Each number is 500 + 25 x the weight over its row's rms, rounded and kept within 0 to 999. Layers, rows and columns count from 0. Numbers have three digits each. The size before them is the row's rms in percent of the matrix's.

# layer 5 MLP up, 960x192, rms 0.0728, rows 579-792, columns 128-191
017:514463497444516510519520525488459539443560515465487491500538508499513529464496489461488491508470494478472501489507541492520513504504510512546516516498480488531513514476485504522509486469483494
116:471497558451484499515515458520499509531520474471526472501488509496506514472526543489508484514550496478551503513456473489503541501487497476506515518543498488511487495496504468498447522468545526
020:488510504458502500462500496509452484540518491520494490504514506512477497487452518446482475496488478465467473491517488457468528539465470448506487503521466481488523524468533512503484500486500479
024:488535519496541503493487485471491494545519504518459506522497500516481496521520496504551510480455506514494465440499459502503505540484483476491478490497510495444529472513506494495457525485497497
135:520553515468512492489513470450510462487494498521495469502518527545457464466515509510493492498498494471530468498469464503543506526493487521513491472494498514480484482510501483510491530472521487
147:519551506499511488496501473461486486521503505520507480489523527531468473482503500510471482484501496466545502519466472490535481506485470539506473475494502545497495463521496473523452539457489470
141:522526509480508480462498468462500489490486521507515467504549522534499467494507531495480425513513513492517457469507480468533511494460479501483490471510493505496515445509498465507468513488506514
096:499496517498508467501492462477489475453502480544492487463511555499484464453434496514511483580565517491480493472527500538551467516512476515472469480476513500463529488495475513502515505496499471
020:499437541522398496494489491533459498513510513500481474525524480477483491538524481511479528508469503502463515538518527550487527508492503524495502516485524511497472509505496454526502474555519487
137:533560501472516482489516480462511472517497491505491482490532542543462472475504498504482498481502503477552481526469472502539501512482485528489504462501491523498484474505491480530459540495515469
074:505493545483487443504533483500486475466542517484520482512488510533462476482464495492439471505540492493542518498515521483505478492427457529486480451477442482456515519502530495508518523509508504
131:545534512482478496474473467430471478491480500535503483535532546543480446490510505547491492516490526487510464469502474496508487510500471540478487478522483527487523464510526477524490513496513479
119:532561499515527503503503464453479467441492513514497452487530518541478492482510499527503497538467477474513489477473453486536521495479509538494489479503500486478490479521503474499497498475498490
078:489513498516491525474453517505491502500517497513555474532482507501443517476482508483493489461489499519470478492574501498509490477509479520505478466485494504472505505475486504519546514497513511
018:485516509495597493503492476535530490500470501512478506473507542507532511571449506486512492500500552515503523544537503467499482503523482502520499497496501440506559501469544474480505479484474483
021:493511507456483511532495482486463457538472483501510526489518513465481525467538507501539495450478522504495471492492451520514505499479463526522493478524494487474494460487489522472500556494519460
147:490489539507482516465465477464487503479503521540546494523503477513450461495508533499487463527494544490513456510501497477494455514507496522486496421504503510494546508530551510527519508502521444
134:533544518487532495510514458467519457509486499532490467510531523541465467471505507523468496489493490483519458499472470505526502499491495515509492468493503501484471472502485489519483525479505480
015:491519514438431539503469498468514550572528486493486521504492525472473494475502502489487499468516507491470507453542485493479481493498471484474468505510460484500498473503519466502514536527484467
020:501539493470502517478488511491490488532498525496474527488487515462510513479528483495506501505477473483482474456533447534475478507459512517502479495536506494468506527506504534493500515460515494
141:525526469502491454533472490485521517481489464492482460503505476504485468501492531458500549506504536455495488542490504506494495524507494526513481454492485541518549473498489460510485537492479450
018:541518529485489510458504519523492483555504487472508519518488491496495482531511509499499434511510500517505513483493519546529487492464507490468513491486497519524478528563505471489511520419516496
021:483500494466493471506491479502492497519466494465469490504481498502496495518505493427540488479515540461494517497505516474499497504516504483503496487486458467512525560488490511511490490538490508
130:488501526487488509459478433498452499465502516482509502538520539519477485496491539478472493472488490500479446459558460460510451522471501503504513477515502560491461511525515504529502496502518519
139:506586528501510452496502487470522487495486480514476464491543518552498482480505536489465493510496494476522499497468476508566497510478506543497467473505468518475489455504495464541482524453505491
103:482493500461474455479524490486530524494477474519508485528498491532462461540548508505475447544510527478506505516505500453506446486487492514482523463486523488495522512518532508553491527551532473
017:493517460514514477490508483523464490544519504522539493479528493508472474471506498450504526505465502494499462494510505513468477530479502509494478458514466521482473532460493511494457534540481511
137:519531496501508489471479461451480495470474506490512468509539536531492460491499542484494457524507529480503467455493479467539519507452483528507493475506462505488514469513497446521483519472511501
136:528520507492517447515466489461510516517532515494490425520537479511490514499490493478477454476478528466504467506505511541502504484545492480513465463482513545473516476497498502479485475505512450
138:537541533477530509498488463455517454502484515486501484480553534538483469464506504510489486506483513487517497514464464508540519503479477531493487480492479493485485453511498454530493532432525497
071:518532530501492427518519488499497467488548485518501457501467511572481438504475517479492475519541528481529495509511513501526483517467456511473488468485452486470518482490506512499511530492518474
094:515554531466508423524502473476482497515534505507508446519495543546498482485496496481447511498525503483525499497508511461518479515456428504480471497501475530469515507488496494499472535487529480
110:529563508504515494514499467468483487489491511497458450487538517510461479462508507508514515524486488485534486505461448482524520507498520544481497491494516484505479487497488474509517529480480475
019:496529473481546485440516492481496496486470520542534494488511496484470492462500477535527448474504521490530488480521505447477526496488484480524484503468475460516448489467500472499493452488482487
035:499538538502456467558516472481504507507514465486484488501493483456491495477482513470493518513531507504507473503484517465481517510475465489490475460491457505456494500519483519500496516483534490
140:518542524468499481496516489457504449507481501525483475507527543532475474482517494526480472504493501479516482494487464482518511506488477521494500467499506517492503468517497478538484516483531494
129:479523506511526485514436502483487486477485489474505501543521544508501486430528500496465467486469500518500499453513501478511500507479468504513477481496468482506506505506487475551467470494534504
129:509552532469529495496494483446499456471481512515469480487522525545457473470519523509492481504487525478514478486451467501540527495482497521475488457495492500469490488528518463514489511475514485
022:504501478533539481485507491504475525541537509475492484506501451507480478517463563464557461518512503519530493459508503513516513548500456493506478490490488531465501512485496499518468472524483468
130:529550497487514478504492498471513475498507501528490466520536520544440463463511497497469495496496508488541468523467466518543488509472487530476482464500477523484510501503508478508504516513527447
018:506521537432506528506522509510498467494464529546484522474531576496503525467501481542511521471508517513541505501482467467487505488507518487556520484532500444526511426475487514483540529488488453
142:540538519474501495484476475468488477494504494520493486527565542535466489469511522518488502482485539486539463487462459507522497525480507537486482459494478534479482500503519464514473517470526486
017:505502490468507521524529508534537480472456487481461544501501504484518505521507485540487509487502463486561501492460481504531486488534508489512535461486475499448501505495513521495472504558497467
020:485519502532538480470482524516485497539541511475480473525481554479493476557489481536518507500496486501467477441506536531496475485483494506479486506510482510471494507494523500510495505499505525
016:535488546509506516508521481461521507474508510455498516504513470472489528499496498453510519504477478479498482511495486533510492509477524503495545487478503482513477479500479528512477499497502492
018:534492490529540495515477490511470475507482529481538485533480533513521537551479489517547506509500508478464503496497486511525469512469542461508515478530522528535526509532462549520541524438494484
119:529495483527501502520506486500514503463511489517457479536505467522534486497516518491504488535510498485474511435487504500473507493521540516521468446540464475517540496445496488477528510513511477
020:547518491457475499466534503506457483504498514451475492498495481512483496468510515496500484494511506486502500483492502519482494489451510486530469497535517530528450479552485470498538499450501509
019:494491528512509533480459517479481485480496502495487501475526546513506503489516528503546493511468495513510525492475498480506508519492551494531498506523490486527474507504489524510464464517497509
134:477512472501511491528463482510514467520497507499528445535536478502510506492470538508519475476521492468531450474501498519464484541497491498490475489475514508509501465500515524480514526492484447
018:513451460544501483550527497511514520469481505491529497525464501505504488535507487550495510512536504515527484480503533556511480463514512510470497490504507489523441482517511492504485515541513510
123:500531499489507474465514428485478515458475489504502502518512522505534449504494516473458469535514503492475506470484463482493468527465484533471501508511518470506493490480506453506523473519483506
134:504543509479500490460487487448506467474487503514498467506520534554456460443511507497490462495492503496524497501484472501555519512470483518487470447483492505466509503502529488523481524473525471
135:525563520498515506491493454448476473450484489500491459501527527548480478456515514494508475518486481498519489473469468500516536532480505525488453484495516498481479464490506488491486505482511492
113:517560518467493484508518467450482493490477495515476462490531527531490467489531500515511489521499491448546466500461462484521521508486506530493494473509518491486487470519499472509482525506505492
047:491510549515506448473509471504510479504545512501483503523483504556460472500473514446493474503493495495551500492518505515516482482498443510473476472479453504442494489479524476512467502475511515
150:481544506488486497506437441480445440520476489479518453516522478500493494504490538478503494498495525473533489487490507523501526520458489501515465539523491466500520439477470485526538485460512504
018:525457487488474502489539531497537520513483529509504550521487485504521544476532513552520458505527521516506537539509509532517484538517471542468519527504512440514530504552467461495511513482518469
137:478500519491522486483488465478500475492495477508497448512536493502487512488494540514512475532512475467535447506487490518518475515458519511505465480471518499475484436493501505587502502502482493
130:520553503476498482486522485468519474482511482494479469496518535545459463461508513517478473495505495480549499526452456486520499511466473506492501481473502528483486474495491508516477524477520485
152:477519501522520480495453493450490511483484515503511457509533524523543502455450508498502466537505524440513467446522489514504481563486505521494475517466521475482530447484530498523501515488517457
152:484535533518530486498492481474504500458502518512521447492510535498505514480448499524506495555506517436487465459505502516517468514479490523537475509473505511481515474492522506540457571493536423
141:499514516498500447525481456486477525488507506540480449517531492508509490521455503528497513517526497486509497470512500535522487509496489527471465483499474540503519500499529497504489490500513468
021:514531531427461484519492503490514455439489487480536475513502560480529519479544471527524509525494504504483540567489528516503477477499529517528526496517522495518520499517487520504505474496497489
016:485543506524459515484480487476503469515515520517481501494488482523479490504526512543518537499469483495544504521494480487497525451515508523498491491482508514444488449501435483471516494437500477
134:499492546468499520483506490500502518480498529496525493526504543502464498462529497500469498496482492503506480472526459476481505491484485484525486466491483501514503517493511479537522508514519521
079:510486527472507478506521469476498467499506515514459496562489507519487494501505521493490488524521471492575480466482490445483493510466507526495501512493476480501471506493527468507472539524548520
134:504566511462532486499527478469510482479492508507464480486510528544474495482517504534497490484485510479507485522477451502528541509485496518485505479496500530468496476497489455518467552496519500
146:484527511514501493512490481480482482481493458506461464485536515495502517505463520544522498543544501457542477503503488518527503503488522538521482499480494530500501458502513492517469531449506504
023:502533517504511496470488509508504452490492513528501524502511507551488521445523510491551511506495512485544514511479430431495504517489494487497542507530491500492505454433497515472478507456510488
129:494572468487506486498480491458498484465480504507468467490533513561504467462490504472506465491480488487538496496458480484527501540475490513497469461490505506495485465503505488514476524495500472
021:497510461472487494467517521505465449461436509536492513536547505454508499470472502513449513527478444489578534513509498490483489487522510477525496482515525515431523489477481501481464481473512493
151:482500517493485481479476495484540489481492527480501465474547490493479503453476527499502438538519533460504426477499488532538477517476510485454476481465523462476507466499509500537492518492502442
162:499534516460498490444492465480482478486497487498491486478580558532468479482497529492470484496486547493518467487479474509525501511450510508467479478498487517481502468516486484534501525449511500
020:516557488485539500486540481500511481545525540518467502484485454528484512476514503452538504475511530492517495508526483511479480510489452534489497494485478493474527474492479464484510538476496475
110:529548527498519507488513477481509490487491491510474462488496533520462486456502521520485491515483498485537498523455428476521507519494475523478488481481507503492492505524490486497495515480496500
138:505543524473500497496493449465469474480485503475496462499524530520481474493502534501494506530512517481507466443484466480531500530454461510491499486523460505517507463514473458523463550458516489
021:493486494517542489442472483511461479515497470498483496495528476488517493430501516503469465511470477483483499474492456481508525483507509491521490516491486509534468520516463497498499506487491484
019:484518491496497498473493509464473497530489556494512503522515504523490518488535550500517502528461514496447469503502499521487537537503490536503514509544496507516524498504440551491491489509494496
118:532570501473496478478491477451503494492486499529505487514552551532474467480505498522462466531520515486523461484493467495535496522502488502482481500495484528479480466501507495532468510502511463
090:536504529495473515456506490483495466521508518509512510542502495513497511509527543491477513518515487490478471478494507412519497472503494547531510512457506492531481493495552466544472559472500510
021:477505519539454485531472479515473497539478474498462486500519502497502489583491506496487543524480468504483491452516514537507521520503510522468487483482500494491527526495495488506453515515521476
136:529515519496550504480471465461523486467505514506516486515517504545479462490502503499498473467480504500506491506490474476541499477504492511491494426517461518488514497533518515557483509469557461
142:504566512500515474490496487451516472477496503509485472502567525551491472462511507481474461489514502491522481488470464495554487508482491529490469443511484511493494474517498472559495513493525473
108:466498548476495513485522476480494490448497504506456486491511538502482494503483510538533508560507475482516495483499462487522493564457481491489489538495520520483503483487542524502511503516531503
019:522496494475478513508502487509483492470473477504501476551492501494504524535516510499484465515484535478481501526498536519510481520497485483523491509498529482551498534562519515512525482467509471
149:513550520455503494476493486448510485489496505527492469512525529544495473468513516530487464514512508477521481492491448478529505521475497534466480479495491505471527476519512493531462530491516496
157:527525529448493495473489462471479476496470535486488465508567514536471468487513525504471479519513530488532452472492483479522510512471479496470499458526504507487494485527520491512491510500501480
019:487539517489517505473509524508476489482500511474464490510493485509506492521496494470547514471470515524460478503482449525497519515479505508535509514478504509474528482484463532494500484519505490
018:511522489466495513475511496491495492542469504561514497497521493495514485521487497560521506498520508529493499521487508500507508481493583498512532480511516445542501502529408552510512499467487474
021:500502574498492477493509493515499494458500513509483490534477477496505508512511506513559536507449521505479500516489471545481530481461504507520499489492513469518513485544473534493519465450519468
016:494515533487558492495495477513530514457463489513488490516467480530491513486471502453550501515490477492512492496518502514452487505447489500508528501479495531508526483463522507503520446418490492
129:541575514463530456484495511451486475472508475501475473499535515562480486479503516483505485487499519487518481493464490479531517501512519519482475454520498522468485442502496499515463490481490475
124:539499498468495485521541484498523488473470499477467498487502497493472513493508486494508476535531509471524491503481473505467501486497515483496487471503531445506515500457461463450530510492442508
129:493548514473516480526470437471489517499514490490510469485535483502471502502467552486516507518526512446546454494466498505512497492449508515433463511497519470488503490491494502492528499489488488
023:498569561483492500487466503455467476501518557509490499484511517513481536475509533521544515497485492495476504455486451492500510501466490513508508491530466518513502439525448549493544511482488483
134:474530479488488525498463438473481444461502512487519454518521481494498503508483499516524499478498503471513497497491503486486497535465503525519454474486507487491510446486524490528462550476497488
017:459492453493516475437476517524511455499491530524492503497475528467525478471501478474524477502511481487475474537500505544484472522486533453504481512495486497437498499442496522510469532490486531
144:542545527455476497485473480476481479487500536492487476507546513542469471465506508501483480498530531513545459483484479501544524507474481512483494459515475519488475483499525471510478516491513483
138:501560518482513488495527472458512461500480500530468480497516535538457477476513512519481482503495515481527488506439466490545514511482486526491498466486499518484479485511500462515478530456521494
088:478513510488523512461452525515489509486519509504533492540485515493462501485501509489488495483482493523468492485572496488524494496526487500503481458512509497448519508468490496517524487491533511
031:491538544487503464503521487480491512488488492477525488522518501509501510470504509517584527529477498519517510484472470473483501500466548520509504473533524537477494501538460552491479506481529502
026:460527522492549467484496470526477459527487524502477485519501493507496496530489477447563508489453488487469457475510456521493507539476495483507499487466491496467548500491517497491495515465495460
022:485487521498484484519494485503490472477496540488501497495535477460502500439537483452506513503471501499491479501487473503526479515478505528477514495476471502489504483527464518478476544419518498
071:502516497499508498468523496499491475494445516482440509468511513504486484459505523545515493510512492484522484504454364503520507491466515510502500488490549470499470498506484483514495493500496492
020:522520531485467487534506479489476521441480521521516498507504548474512527491511486571478514502462515503476552507497504520518480467475536485519506489534540473518477539548497480495543514448474475
020:476470502527530468531472484497445476445516490518560487500518452469501509500517487506470513528478479497525515549522519542469492508496518481461517498459546555496495495481510523508495491491512501
115:515504562455485496511504455511473506515527480498519483499518536494531494434499547543474526500507508494499456461503499510493484486487516493496502504496506520504492514528518524505483480455499512
138:518539538475511479495499469466474464473487511524478459502542527550456450496510521504474478524497510479521486480476460484526496510451479523475480464500484503448510481539523490528495519486525493
147:474531498506507498494463465511522524502520474477488453471563504489481509457475545485495511500519550482503462492500485514510480543471490464480489519489495529477488499501484506500524520481512456
155:550534534452478494494477458448496474493525503510517476498548512544484464482519525507508491496479542461507468495483484519518495499480480522514482468501479531481511482496507467535479517465542476
018:513511464455534493524503509479481453507474507488540483487536504494485496498510507498496498513451541483511481511545512534508514535506456500508499499526523496495514525497508525479451489462523502
140:480516503487510460503474519471489500473489501496507458500539500518493498467482528498495476535516522446496444493503490480523469531460489497480471484468535514467509465515538506552487494520523440
144:506538522458497481505513456438498502499487485522464477486520511570506452489504519482500495505526527464541489519461485502524506505481493544500508441513504521459481466504507473528471516475501506
016:500517510519474476456452493483472472547490522558522495468515457513509511440560527516503492512477472483486491536503436464505485481486498526468496508504474501489505461480447561477463527525498470
137:468520483508502500457501448484531482484497528483524459466544505493442498521485526510506521529516515446499464488489495515494467522453507477476461508494472487528515471498525510523490557510510434
153:497520511442578478487472444488440471452500500480512462531528510500501513479468503517509526474506495447502469501494490490487485552484498506491486482474513493459496450482519489557486557448483486
100:541519510512502479514517485491495510491460511492523492530512525511528514489513498464432524486541490493479493460514478428514527477467485536498495522484485526488459491482481455501419500503502523
016:482486509519480490506552516474483509510491463502486501523490458500500463488465510492496471518517496544508493496476501478501548501518536456509528514467482469501522503492487494495408485543534489
154:533532537432547474496512459478486495519452498516496470524562537545477485465511532513480515507487514465515449480464448510531496528470478505492485487488485497483506473517517480525511530484505499
018:450530475441513446476504489492471508465480506544493502477527475483496499459470509495520514500483463502496488536528474450455529493524490513521473480528484482499511484466498479493483496573480473
130:489501499505509483498472473492511498471489485466501451506550497491490505452473527485519443524518509448497452460502478511505491544458549493486466492455517457505531441488490511536492533472487500
109:542534517472501465470503480456503479470475497508509478509546548559474453461509502498482456482494501490547482513473485486531504512472494517498482480483476537460493482506502488539470515482514482
019:511485542471496470465485509482484507455480533496509502521497490509488539416538502521515480511465491485488519535485470493512494498483509548499513504506483522483505491494493530502502511489503475
163:512502470517474497494492473463478514497503488463514449549554492515497498478496534495509508513508541473492468495511489413472487509483520498457504422530465471508505491498517513515498494521528468
021:537498544533499484473492509509465495484493511525499475525508508525463475529436513450520493515516547517507507486499476501506494528475487462503498473498449495547492503523517500517497513543489487
130:497504483519481493500468452490519468480498511477540453510555482492469491482483535492520464515518507472487463490498493513503488539460522481488457494476482459488528456482523522508500529486503475
021:503483536484497496505484473492479477501476491498537511494494535492493511490432503446548487504509493522494508506476511489510488507455518471520495479529499479518512457502460524506516495495471499
149:536547526457502495478494460458496484497513492545502471528526527550472455455512527502469457510495524473541458490479458512526489497475487526483483466486484529475502482496503482524490506480512476
137:512558501467510492485530472455494458477493502516487480472532539540469458484498517521494479496476492470519485485465460487524532514464485521472501482500498513495493454526519478520463530484512483
017:491506471533510501473499505467488477525501541498493498482518499526501477483529503530496543493474471508521451462494451524520496536527512469540498525445490534433544481460510486504481521510487495
128:535549516463515500484514495463511461498501507519495480500520541547457469476504489498478469481505517498550490520456469500548516495482484540489487481495483546481501468524493483521434524478498485
017:510445519498499517504512512511493525418464526510507516519524543476527520514518482524535498505488491498510511534488498510499468477507470512537525524501493446513488491474511560486519502506526463
144:538553511463475492505484470463501486515476533496502470506563514535469463493512506530484498522509495504545456498502483481522516501471487509487497472513484504508490460512517472532467537496527464
124:528551500458518490483507485455492465487500499509492477501523531562473473460486508494484494480497506491561492524465477506535513501479486520481478478482476511472482474504517506508466528480507478
024:510545511501473475452486489481469477474522510517539458517497472546475491474483534478518503519484526497458506504490464485485488523437513461471480474504512525502478463529501487499468498548490497
021:482535490466507485528512477482469493471482492475545472522532538528503496453515513500541534496467469483494483515455522461494501481467522485527504474545544542472488491534474500473492506420487491
071:507495532484510464479499466500507480467518496504510484513459522522452483498477500474464446475542484510556517499509508497533507496433439548479491478471451491448504519477513467515493530489493495
021:491529521516485519481505470469512520531497498454463516532507475514503484526486515516567513517538541518497487518490453520505483444497458493521476501534487517512461484556484503495488517537516472
018:495492534486467504544484514480518531480464491493470498529468514480482510451508524461496475487535505510507529541488493466485495502491463491475492499500470488505530491520545483494529540474491535
014:475533536566462499496506503501497509514536506510528485536491535499491506496489516518529495509485501502478488522495481450490535514468547482509504501547509489476501501507497542537505471536480556
017:499491507487457512551501518427497517497513498460508495501462495491490508541516468504513524470535456507493493507518504513499487524527506499515481521487473479497549494543456530510516510421508487
150:485564490473470488495512499471519478456507515486478479508518508529496476501504529506501477495490510472514510485466481480540480511487491516495480459522469507498523492475504442547467548492539480
136:474543496510451475466486408474490516473523477513523423572549499512478502526492508513504503503533491502510478480525475479504452545474471515487487499511497512494503484507513495490505480529506527
025:473480497498499466489497461524476470554501475510501493523500477476494473503455456462535494499504485483524500464556532515472491514438469495475458471487473496423481496460509469517484501498497487
019:507522508481504495484508496484473493447498555495513509503528508488500519516518480496591514485440508500516507496485429493487482500499471455529518496496519510472505501512480514493530499503499481
019:496489521474451465511519510518532486515515496498513479516491558460529489540508477510493506523496481532479525516464529499500496449485578528487491468485517453513511500542461552486491506458503524
020:509511537456529504509497498482502498499511490524489509494536507515489537532481494469516502515469501468502520448526518504472476523470499490492484471560496494518535515501477495501542501435503469
124:516547502488517508472506483458507472472480496539484453485531534547474476477501512516507506481478500475532469492479468492534514531490495554492499438486495505484493476517502489498501520477519494
137:524540521478504478504484498479477477483505475531520474525557551538472452435484517490483468490500505500543463493468465483518495529462487530470478478501494530488507490507484504515502508497533469
025:483484537506525497510517483492463505520509515498464479559510498485470481470475484482560554499479511487511464489523485455463506516472467471525451502519465526460543483497480489516495514482529495
019:508527505462508485547501475494526481508527503503535495536468525506481494514521507474514533518446492477492485465527520490486474475462516485510510473525515503429526487458499518498473490481500496
112:501546495513492470504477458470496488452465478529500490518503522507472448488511509516501476553554497505490506495514497492495466490491505498475492508445507489463485498503518518517464518499506472
018:497501490522509491462481481480464481571508509508494514489518532510478477505492480458527507488522491490569496477534538455462513458516451483524489517490485490507457491451496494500513503501514509
018:496512438448497483462496510497528495460464514501523476519494527530527491511509499550514532525466509493473521554497514484498489485540573439525512520470529516495502540502491500474516465437511518
125:442505501433545478484463468479483497481516516486520456481538509499468495498479532499520494510514490457496444486504495509492471547407476471507456468486512514506492466500536525513500535535500471
123:523550489478506493480513497468503471503496486505464463481500536546477477460503505515497485475484525496533476547466458498529532510492499504481498479486502544499491458504476478511462528481513497
018:491505515492487505462439481471493492546518547513502506514508465514476495460513506477468514516468504463452500501503438494493527515500514500499517515496502532505534484527503527512504505491507488
019:536510507538504493507501508521515497528486449472551477523488496545496491529432515525513492528552535488515537501522508473510458531499521460477488504513485526492522530490558469515498514476512504
018:485530515498471474478445488485483457503458553533531498458513518513498487526479504531529531508490501505499537552478504465485496475503503490511524502501508512483520509453490549493537506474517472
018:496478539514494476503492487483558508481449505532508495465521477454494517517505529505530511520509513524516514492542486481497501527506441581440494494487486460503544461449505506482478470498482482
023:500501510497555473483542513524481491475484512538540516487530493471513492463507474566551486505517480517556513544493527466482501450499535490536536480486484470484459488470448517489520506491492465
131:512547520459512489481500492441509451474479514532488481498532526542474462479511504535490491485491504467516463481497472485510521523491489520495500479500506496490509477522503502520477519474538488
133:522544530485529493502526466471519451485484501512460474495520532542466474454495507514489485503492513468530492502458432481514517513486488519475492471493499489483505486516508476515492540474531502
018:529502500506511472502476488480499471454494482515467508464453437517496509491530485581510508464534516505539520525518508506497503503515504517495525508503505495478495453455504502505532512469485449
109:478489511506514454488513494473508510517477477540524492475507502511496459493492506522510448565523580493534487514500494501491470481488483510457495474502508474469526492501531465519500510512538483
034:483497504500555476477486480517498485494491502521499506514485513518484505536443505427559505496503508489517507470551488508501479520463439472478478505488463511461522485443532494506518520487489495
028:506536532482530487475473480480495469518484530500496491487511484533472509476492504517528507505475515487480486472507427502517501537475499506518491511524490508504518477518467504492487509505507475
150:501506505520529481514468491489486476478467471509500456545557513502522494466480555508518433512504496459507463445490491527487469551480529506515454508499492488499507456490554527525493492513485473
033:502543534466500461480503467467499476500493497486528498513525467506492504488469515468566513517514496509508490509490477475496475512462510502507491479500461508456540462513476513494481515518516487
138:495517501481509474495462419476510505497507522498530447558532471496501496519484517469501462520556499451502443481499504478508476527501455483492485523504513489509522462473502475509490491515513443
126:502511575513529477470474490489460475524541496538520486508519480492484473478502534459495508518534494485489479455499510519526485473503493517528463452501448480463542477516541511535502521484479524
130:491509503488488480490472465476496469494483490473502455530546492492481517475474524498516424515530494462511445476489491505503490543491541505481465511476508474482508437493509506519476518466482485
021:527499500503495477502516493521491538451454459473504510501458448459537495502504514445500444482505494522521507509495487515516507494503502484485509470492519459477511526536517506506482516481486495
021:493528498467501487486461471475447463512476484516519508505513492525494498502460501409528531499513491478528499480543515534499476544473509491476495469499477496505545501468527515502508524506489496
023:491520511474498525468463490493479480552485534519467514518510527499492496445496517470522515496467459474514473491517427491506524521478501500493464506502467523447533484470505527497465506471497487
020:487501535517501489506484507489493530533560461512464473521484494505491474471543490513495492496489489512521530484497548542485499479505492536479487508488495499505466512525502467492525499464514539
135:477508482520502505477483485482526443486527512493509439518534477497445520499492517518518473500513505459494481489463495471510472550491510489464457474489489481494506463486539515516496519529512466
018:513541492548534499485495492500491506569472469503508474498465485475485454560503542479503485490543474520479458487490503515511509548470520471458479474479475514506473536501528488512439487476494476
135:491506504490509466486459477483508459457476486462497468491564497492502517448469547494502467523515517467505441478485485507510481543475511506494469517474508475481511451495516513556499499490507455
150:523538525454497475505502464457483486482475490511489467502510521543512482486489513487509493507513523468540483486495469468520507542487490530478490457506518507475500454494495470525460524477504496
038:492509499492508462506487467502496490534510521520493491524491520519469483497470496451515503501504514474564493448542534500496493517500442492497473492484467508423520485452517485528512520506506517
105:473559518472510463511442476463469436493508484496511427570526510508481493526493528502517470510508495468505479489506508529525497522433460509486446486473481504489525473471507506530481521501531455
021:488543499491503476438505512503483479521503560505485505490505444517474504454537536473515492517483456500492483524482480557483500518478522521481514506502491538474491462517466508486469539486507499
128:501477525496513504521502465497475521497531463551482481498478523474487471478503540525484530560552491479505491486525453479522491506494514531492525480496481498491543516500546513482531494474521510
151:522531472499515478506478506433469456510517464512532465537514529512471463511493521479492450536541485465470517468490513516497494504461476502469444484474455510506513458486523513493459509502493510
137:525538518450510459467475501425495457440491510503498477516527531544492447461515491548506463514499515506501480487511486494516538498476489515472488455514465518478521458537504513544462520480516476
139:526541521476488488476502499451508462493475515493486475532584542559480460502533514511480478505466513502502466475511485483508499503461482520450480441508467526478493455520510494548472499505510497
109:441498496513538508480506493492482460484516461529538488461519508494491443503496508499540475559509499507483512511506507514541488508500491534447491480504493482500538483523496524540526487466502511
023:483505499407510519507502499490502485534493483521491506491513477511497506472504464441511518473519474474481459481516468558483493517505489501505502488499441467518508485486490523493491545534508488
139:496531492474511491457484449432477472484509514483504472484563489527450488500504511517500479472505512489510493498482478486521493495499498523501508443514460518483509462495515471524500533481501505
136:502523522475481480473471448457458461469488516485512471515504546539490451482512520505485475509526508489517483462515481456504515529463471535480507474524497507494526482540519496521458513489479509
021:478483520510532470479491502505457468501515521510499524450527467520477507485458504456529513512498514509497500509548487500470490510512465541511482516510462502491519456453504513492492514590517509
172:524565471508503466517461477477498493495502476482514474515538526499505492481476541484459482516514524502482506460506510467514497526477464486477465517487469523468502465531517523538443491512514477
017:513493499510480478464509517542509531506496507488510525522481500467543500474501551506461492505505450509475517543474509490503506496521499500450515490453489534483539545533517508483485497546504516
016:509500519514461495488524510501493485499482495497524464492517519464523495483517453542468500484517477503482523513457551563493520457509509511508488491495525480536440517522479497497501498492496477
105:479521489498505535439503505466499451476463479475519492485514525485493523451501493528509522503470521502489501488496447480506537529513498506479456494493507503477511472497482492494483505464511486
105:530516490515445527487507473495478516453534557476516483558487490485484532481465508502478515485516467496522483478477496417502509521454518538533493516518484564486485500499507488506486523504490502
151:492515459530488486532464467474517523513514502510498463499542473506534500507471531495493515511528575482527477508502500472504499493446539509479501504490480504472496493504529494520514515481518483
128:495530547475515454518461498477485497502539505499495435534513523499479495502480515490506456485478535460505473523534496496515486558496479491515469497505477534492510474451486496503502510492547445
135:500549528465525494480496470443493464486485501526500451494509544553473460494515512535486481501501510490517479505482469510517515514473480529487497470510485516463503489518497489521471534475532492
101:530501518501487488509486474504525514545544530477509490523507508488490462511484534476468477511501513468480508484516475472470465472500462534535526479454482496507492495519493453531471511467504529
053:511468524471475470503505476519483484506560499508525496539470514522460474518465505474485481498532517499552502521529507500498484523450488530473467449482429490478528508509507466520518523499510463
137:511540523493526473469487474468504475501490490528514473519542569537465437473520503507470465503492508498516461474494477520544481510471476506503492448507469519502491485540507480550487489495541448
018:507493533524520478508500495524516497490466486482508494519514511438510504516523494589500508509523511498504477518522505528500492516536475529474512497481492486510510494490555550511481495540541513
136:457509535509508473527452528471493469503495479521527449532540471511498498467494559489515440534520468458503439453491491530519466529473508490487453477470523503465517447487529534535507490515501468
145:512540541488467446519478517489463503500509478499504446532521507513484521491485515493478505509509530442495473498512488469525473536498459483482475528497491544493523458519516485489462532517529448
169:521542515482512498489512446472500458475500501508493470511504544557465462464518510506474481500497507485526497504477447488521503513461471529487488473484492506478504482506517481533485533473508494
046:498505515504517485466523482504515488528533494515509499522474522569462469513481487457499450492512513495547504502519505508493500497474446497467464482470449510429522501459532460509505549515507518
020:491500522523527528550507512463485483462530445460496495518503476494502510542536456523493486480478511495499483492475493471514523503511488486523498524509511485516450504512481495500485468514528491
019:498464535513439484499499507498519518593508492467506477517507468467510489539499517530537501507532465514462514506496513522496503494494515546510472494484482499480503515549466522510533511553552493
016:487486485538517488529525518490480500506536507526506494473527464477465493488509468560489545488490498522496449489493496493459517512495449522491479508468490513532471489465476492501479492484502484
020:530564535480528506489499484453498495501475506504522497509499527506474506518495533488530518497506498489494510461498474483520484489488510511520509495524489499522519499498468524504542525486493476
016:517456475473503525461480488514496526564546472501462530471510525453531512469471469484509483461525462501495487462513508493529497501499516476502495490502489501498457505525517478526509555529496512